Each number is 500 + 25 x the weight over its row's rms, rounded and kept within 0 to 999. Layers, rows and columns count from 0. Numbers have three digits each. The size before them is the row's rms in percent of the matrix's.

# layer 4 attention query, 320x320, rms 0.0989, rows 210-250, columns 160-319
087:538535494524467533507471532527559477477530498518519482476480513499498529500448470519483493503516495514472546475516486539497455489459489546521482491520512513488506497529502477489511508460502500525526503493484472470569525510533476539485510483500480529446509483494515479481471516521514481526532470542457556527515497514540508469509526521471470455527469533483527528512468473545480526513574478497543552502491526522490513500560490500513510514507507480468518537523540462518513556512532465
084:490479534519511521514537493478470518500518501498481440528545519481502495469489506517496468501497474479464523506544474504500508498524476531497515484478481514478530443524499514514462519495534511498503503528513463519488476491498505497522502498513455462502478510498498525470471483454509503544477516486497537519479482452502529516486487493548470517468518471488498495515515488492487501511531527556482491490493485483469495476527476489451524461519481513503492482514529459509539518500476500
118:532524496506525501462528499498524466521487508523496487545478513469489491489502478472492489545513463522502488467506504501463509467482526548509473539501526533530496512548467533519556564477454476522501508472497504494512487491541485502486513509488524514487517515495515519517495522505474471492513472507499548484505488541538508456488493523510500489532486582505507517499497502486440472481529448503517487512516524534492532464543546495512472514480511509506481552473542521519520517502517492
085:485520499516493490460439446526525501501475513465487528492497518527485525538527485497491513506547478484514479494508492514491474512504530457531494509508506513503488541504508478484515502493494512472527516500493532501516501513512524498491528504470520519503526467465487469511480493533433543477512507542510504501508495498503481472530484509434528474526478521507520484511501485502516493495500485447545511476489483515516471478507523504523496536506547467519494533486485537471475535497531478
104:504549479492504505499447502471515487465516527470523527485486505516496494525529504532522474540518482471498481487503514485497468489552533480504483536499480519548512500529499547512508500478510501499529483474569542480518515499483539487511531516493497503533510495459499533500442489515453486536493489493486505465500514486541534502505486566521552522510524514519450507514520485469483491513490499497535499528572536501462515489482512547480505535497496498506480551515491505498549503501537520
089:486502485520474521474514495537463492492492484516468486489471468477493481451460465475467488458468489503480483471505509479529515445512483516466495486514470547496503506487487502472531513522505505516494552513480478512466483494496486533524508483531521509486521470498505519454497534498484519481496474470526513491481534485487492506460487456537471502472486526518507511517456552506504453499519473508481469478476500487500499499525533471484503478460481541482495505473523493565484492510516511
087:512540531506521498499500456531516478489490485487503493518462537497487492474474516468517509552506504506479492481525525485489491512449496474553469493493508482486474520472498512536464508464513476543512494516516491485522530538477527477510506546480495532537517466492503528496502537486492494516490535500479547496522522502525503486535480522518511521522488512484499550493488496507504481490517462513528474460535540510509538507467544495524469522505505498576510505500512521503527456511503552
085:529503521502490451459497465490494488514439474514496508534475522467495529479522487490493489506528488496482467497502483540464503474492471517541436500515502501493493547483508454525508492527482513482479492468495528490477505500483532459517485487469500545473482444519472491523527515511494511503458489546502485496520505532503478464512486480466481503548467458535512518531487490509456528450487457534497503486508484485508497555504539510511468489532520492540501481511513504475492531472513478
094:537515523528532481495504477519532496529506501478479491466511515496499503489492464448474480502494496504518490521496474451513520494507482524449446483506501500523498460459490504510495511495477491498504497494455474484438452536537489501486499503512508507474445463486521502490495511495514486498519480484494525505500502493505504481516513474486465514500472530506507487479473512482455545483511481486501484501507460532475534481528548489503498491477509531494490537510531496547504514489532504
088:485501480486471535479540531521478494487502481484465500458504529492514476449493486503495473495421531502498469496467474451533521456505474506449463477485483515496515443485505504452527495535522498502481530513497484517476467496491491497548536512490499478504507501499493511479499521495490526506479494453495450501509522490521530504483485495507489507472508534537497513505467527504514500515480526491513488476525504524519518524509492520459519487440476513468525526507518495516460488518507522
072:511493549506542497526530554483506498525483457520478493494492524538512487547510546499519482480515456474530482511457519480471527507515529481485469504476457497536498487536479511564499532517482488519488461531467500485504504514505522457489490520526464481531485511545520512544512486496522444561504473460511491494505511524503463498508553520532491520531520510507487487466540506499490501513486502513482491515493469503481513502461530499469472486512520527520536524492490523554517489479538522
100:461493497498490535472556488528503500498482518514508509515476478482481492467457503419464520506470533550502509463522505480521526489459499489507547462478545521442509475473506501487543497514491515498514557524471487556480486478518489524543500498505537482500519496532490516497530555484476520483481508482501513513532494514526525492507458492494509470461495509471513518521510553484504472503522490478455462443465499518529511473515499472501532497490461505490505528478523547499464466569478497
079:495491506506529525506487447519517476505490486467467495500500539500469480490521505498480471561476514500546463495462499472541503487475459507499480502486453494498520461511505525492498544439516483557471497543495452504518479511530503487547547505489479454538543518475531525497461499531478543505559517485476497482516484487525496503530460480484497490447521543523475513459525524493491522489523519478518492449506514499499476491491489465469523477487551501493473514517503557498442502482513524
084:514479478496519475484474506453500527496505492487503504451475501452533500494497473513517475478487477501521499504501503510498526489573490526475517524524490516510497521471498496507526465550475538459465496453476546507472494499506514484474510455461481511498486524500468484502504515492516491499478470516561471498477528506445480505459502494490526530541472477525502472543448510518477471508483478488475510545519487510429549534481498489494479485493508537497514496509490507522555501458517478
081:548546491515550499506547464515489464493451506496512493560530523490510490501465484502480485502556583501511521489477531468461469541494495485539497460494515497493452495510532466476505530527503472520504507459508556490463495559482521487488496502467467514500478531521507465471540489460502494476498519462498525498527523499492464468520526482494483470492533499486521510469516539501531503491496490492507499532493485499487492493484496473512510488477523437488516469500494558495489514513501514
080:492542554531531526463511514488449521472505512486515549540517464487522507503522481487485523490534486491507485494531506528499475481506507510553504504500553474469494492512504499536530589459503463481498474499518532499485441488495515524508492488505503512467476535498532482515540476490497523535497473543532491492540501515507554530486533480498528468480514504562541479519471466451495483478486473526528489531542471485502483476455480520502485532525511527482505532520493501513498536472453463
102:475522476466476520494467460476520497498489492494525494481475482445509527539489503480450522518563509538463500475478515507524476486522504551481488476497514515523484481520486463487516542488499545495485499492508464528540534529507518542520467474527463493483535468486485508483501510486503479485515513486484541496539497511522527504479508486471527478563503534463469462532509482433490478486512497515521534494487496538558489497514509490505516506476523496464496501536527447479521463487497479
097:531504493513492463452529508496497555486488521493510489509476534487491514456460492488479464536490524482485552504507470492532518470471542520505497526476477516564480547501516473493487548473493527520494453489486483503511523497490478489498489467501469576483470476497472576473520506510511485483474527553466476480528531507488504492486508538566487477511495509536486465517507507502462548514484492533506515528456561492504498490527463455521456471502494513528502486503514492495516541510516515
129:491521494482478494454523525465506517503487469526531481484481511442488537480492513500450512505510507503463511493498452506533468506531475522503481494453527520532486548522513438458489540493505562471515480497503492478509520485501477536508501469497474536510511467458474515521501536521481464464479524513482497493518513518535513475522504509522520482554482542488528438530512470470472516481511507492536560508481530509527468515522503465479476483525491492468517515524527472525491490511456499
099:524533501529487481504512535466504472513470479469487511475485520497490464457500519529534483507474481481547542552484510503490521498467471500537465514488502492492486524492526533518474504498524508540500489528470501512528473460500489468524529536471503510502458496476495549533477503541509500479457490520512428502505514492508506483505513538528505509483473536553507513519530492545501516530500486519491495503526516472454501459522536534459428500570475539485529484493514527505497511500507537
102:492505533525549515566451465527496500490508495509530552522487490547488479535509480501542475523459512478534459494500581505484511512508525503473535515509498470493550486505490524549487455486513446531494519516538536507501472557506513504508489509511538477516514507504483523492497493474542524553542470536550504480501522505513521522501507501480499491489524479472478503500508515512512513488502523521444483507489462493487517445478493536534514507511509500525483489485464522481494500488493502
106:500469512462493537445531480513503483546491468542498469506484487486486569529517524480478523480553467489475476467502468485527462484518509517494477486488523519524477529513482477499517523505485492462509461487509486465507534540465528486473461481483447510489460526518473525502501486518454482484492542462482564528512480536461514484484507533501528549568530490448474500498500470508489534458496502508508513461477484544524477537490508512483525544491514529507475505502535457522507505515525486
104:514447518438501472438499515513511466527486506521484468493478500501505554516543458504446530501517478492499478441494510486555486469525479544513445499523532488508451525507459490529520486540484474480490494498514479489494524527473503507506482476477466511478486511493506487474493510492468510464485536486499529533501496511468498487470507527505508568544525520486441521491477462506482512445527491502498485463478509535505493566478501500482506529500522564522471519449481466546506531509553446
104:519518515451508478452516511474524522513481476528486489489501517451502547489480505530451517524557507490466469462486458496537511505523532480498512473460526498539487502516474439493489528481479511484495485499491492499480511502486468496522468487486443519502486479468515504512507475488464488511507512498465531508547490488487500498483480528505541524541500486481482487520487489464510533503513517474561523468496502543480491556498475466457541498463501461529491496554525487487495485514502508
100:519488517475498480512466509493528523475507537528540526484479505452480478477509492491530485579519499513520493549527484516509492494480514557521510475505493542479538463532501460497496501490485513485441479466557452516518530494480497532513482504484470495480537450490503447536518491524471503524535467507491537432499472510501483474454472460502485491482484508499501562506485501454492527476534491505526481511518479548469508507521490487515541483487533485529498503519501535465507489479488546
104:480494485525495521500469513478493532513482501526508530464508502544484510491465466484468487493500512506504456502523498485499480524515477490510500514491494475514516499490515456510511480511472512473541521507484499474482519533508503486502468501500555458519527457528486469491523447525524473500501518524529550461519491527520465490488456507495524486483568550480490522504497505500529528539481495463453468492451476520505515506454477539492494525493464456510505474479507515479484493526484503
105:491505509548561521524551489483500468468523477485532498503523499488542484499497455470479500516494454566489529502467452520506532525511510516497510498507516461543492499476499468481504535471502507493529555524485518478481480544488488507481516461508504519514452551521507489503444464522511454495470547485501536518500480496493566515518483518468508473522482511502506495502502494465453476489453476508550496508481498508480461484469496541492503518475523517500522511504463508494496473518471490
105:507486502517476512482530526541525499494487460454490484501485531453509482504460527450527484491504510427508500512500468508545556508486521480488455486496505510488443518475493515499539530552526484530488467505483501463476471476482536483524489473479490530489478502512486506529489488497533515557476528542504488531531505529507486474492502475510435492533480541515529537526510474489521494507477505521502569468461472511557498526529494533486447484535472541548515522498553480477503481472475510
102:493496490566452517503511535519524494509516476506451504551461499490468520494487455491474490481475515474486455477507499543495529445471484523491503487480481483501506482473503497505503484483509511530513511506492499480500476474497440514454497482509544504528482480504493465458542531503524481480523485528527474512520502506501452513495539478506466526521509509465516459494505495521494498528521505501514512476518521474531459474512497465509528495455496514548511496484483493472445516503469532
105:522526489473548535535512489571498484477508442474527475454502520525491476517531472483461485481478526513533510515457479502510543478448497501510465498522496472459480503482478478532503457468532504508505503573505504490487523545535527508530514488463515480562518441482493507468506501482480519545491557514478488468499490500522478482541498495457534537512482483505464511518529518525508470509476453470480505498511490473478518531452489521461514516499501470535504516512515555477499471492461547
111:535476530536478446477530490475465496502495516522476462484474535486549487498514496492467532535523501524495552501511509525507523488462524488511488481512486528513495459474464489495470516511513504545467487541488504486529500495541481499443490525537465520488492501494498487513523515523520502479481498507481458519515530490514489530509509526487423534495416475540527471493498501522522518483490485503533532489484501515481533470503518464516486463507499482493498527475474508484513540532515494
101:514518481489491491497518464498507514512472513496479417473490525507504473475521483500475497479508464502491494465492515525531488452515518476499525502521496488488496492566500499520502505492505468537529527538516464501508490543504464495510478510521514536514464494474528502462548521497531544516510503488540457462487482492503513497520497490498476475447475506475476465472485506563524508464517488465476503507514507484480464466484500476499533456520494498497487485524492469500473507488539517
110:487501493496474507502510508497530467482528506502508487496486521516496485516521545516518526484511520497491454503564519444538492526541503480494491504462498487490514504551517510477515518484466490540552507493510494449508476502472436459550527506461518524507511477481532550554491519527507468484522479567467496490473503485460532506515498512524502470529504544501530475488523465504481506521518514490542496496488501484513524501496442484476476500491458468494531491500535489539504508524470483
096:562541526467499511547461502477507544481491454512525517499532469498514508492542536497547487518514496472496469495535536525508516494485537538516472506509529492443546513503537522481515531554468512494520525475547524475549494514518495528508475449535517492507480554533477503510517506471538481512429475461485558493517527481543498475519511538495498459494506513477461486519512513485504505487477494463467500547521525496516511483518515508470479522528505552525506487504503466487494467470505538
098:486518478505471533494474488443488515473527506506485494497471542507495519552517495488515526516516507501493467495503543477543424474503505521495496535531530525487481556554469511498501541463477517477487512510500510548510516490499477519496483452480498479491497515501521475511488505550499487506527494491475505521542493507514500481486467544473529494508529448471508505497463535505475474552493505526527482467514507537504509504487535478481504488493501495486487518536508482569475493505546527
104:488499446504502442482512475510481475514494498456502445511502489504472496519439499509516541458518477554503478474497532452515512468469488470503533477508537510480473567521497520515523544546511493478475533510527465486466502469535509515495499493516486494535492513489498472494510521472488491497552534485473515493512517513487517504530514488515481534446460486516500526496505495511532501521489525467441472499486532512440489451547505481488522519510527481503466486495495533531499502531525492
107:488489506558530484408543503518485490525519467495481503483515560511515506496480488490488533497470500524520524531495509476501487528474514516512510558485523517509564485470500488500447508530513510486486516498493478527545537493536556554488522507478490490503507508494513488511546487507465497496472486494501469474516511477473442479484532476465480467495449524500514509490477520543487543530492510491480491479498492540539531506524510502527466500475508517511503501520491538478516559482524508
094:457495500489512519479528498537534516512504454492492547521473531475509484484482493502470500503512484530490471502523524492473495488514495482462508520517489537534526437467474521519484481537534514508472466512549481482462521532543509542468502508495479495477515506507481506457518526478522511503487513470536526515524485502506506516495502472499511511488521518524502469545461481464496481473496445502518477521496523507521537480430497495494524480501487533508448524484525528501480495477512506
114:479508489491528463506509477540469533510542545484527492483569514497504497493508454467484504469504508493497538489486504449504501543512533441471527490544469522487485480479534450533494513466511492541468503526526519476471494520473505458503507498548488535498492547465514539507518501483504518500502463518510470486542495514500501499448526509513470488463475487531457506490499525517532502470483558508450472500509459508465516480475486470494499464501514486502495476497478503513485550532536487
112:512475470512500547474539461480509490520506527505502491492472520503505482500493486465489523514536504511522526504517499523474471481485470482523456514477472530522465492552474502446535501524518504507500514475471481492504511472479454528517530506509518470509522501498508562478477477515476510494473544493485539503486491473519505492500461528519468523529501523515493507536517490503476515517501496486507510483484475514500480509468520512463461512515500488476524534456552491479522496560502489
097:501478483504490522480525500546543455486462492478496466487489474496549496481493508435487499509485480497483497480478516510504509433481480501506502521501477496517505531489466472537521535537491506516446499497529480498497500487557545527529484541458510531482490502498505531483504509506521520506519528522524539510439531502518459479480506499466519501489487506495506540560490474522490492467474456498498487496470500519501515524527510527511460515535498510491507537473494532488496523504504543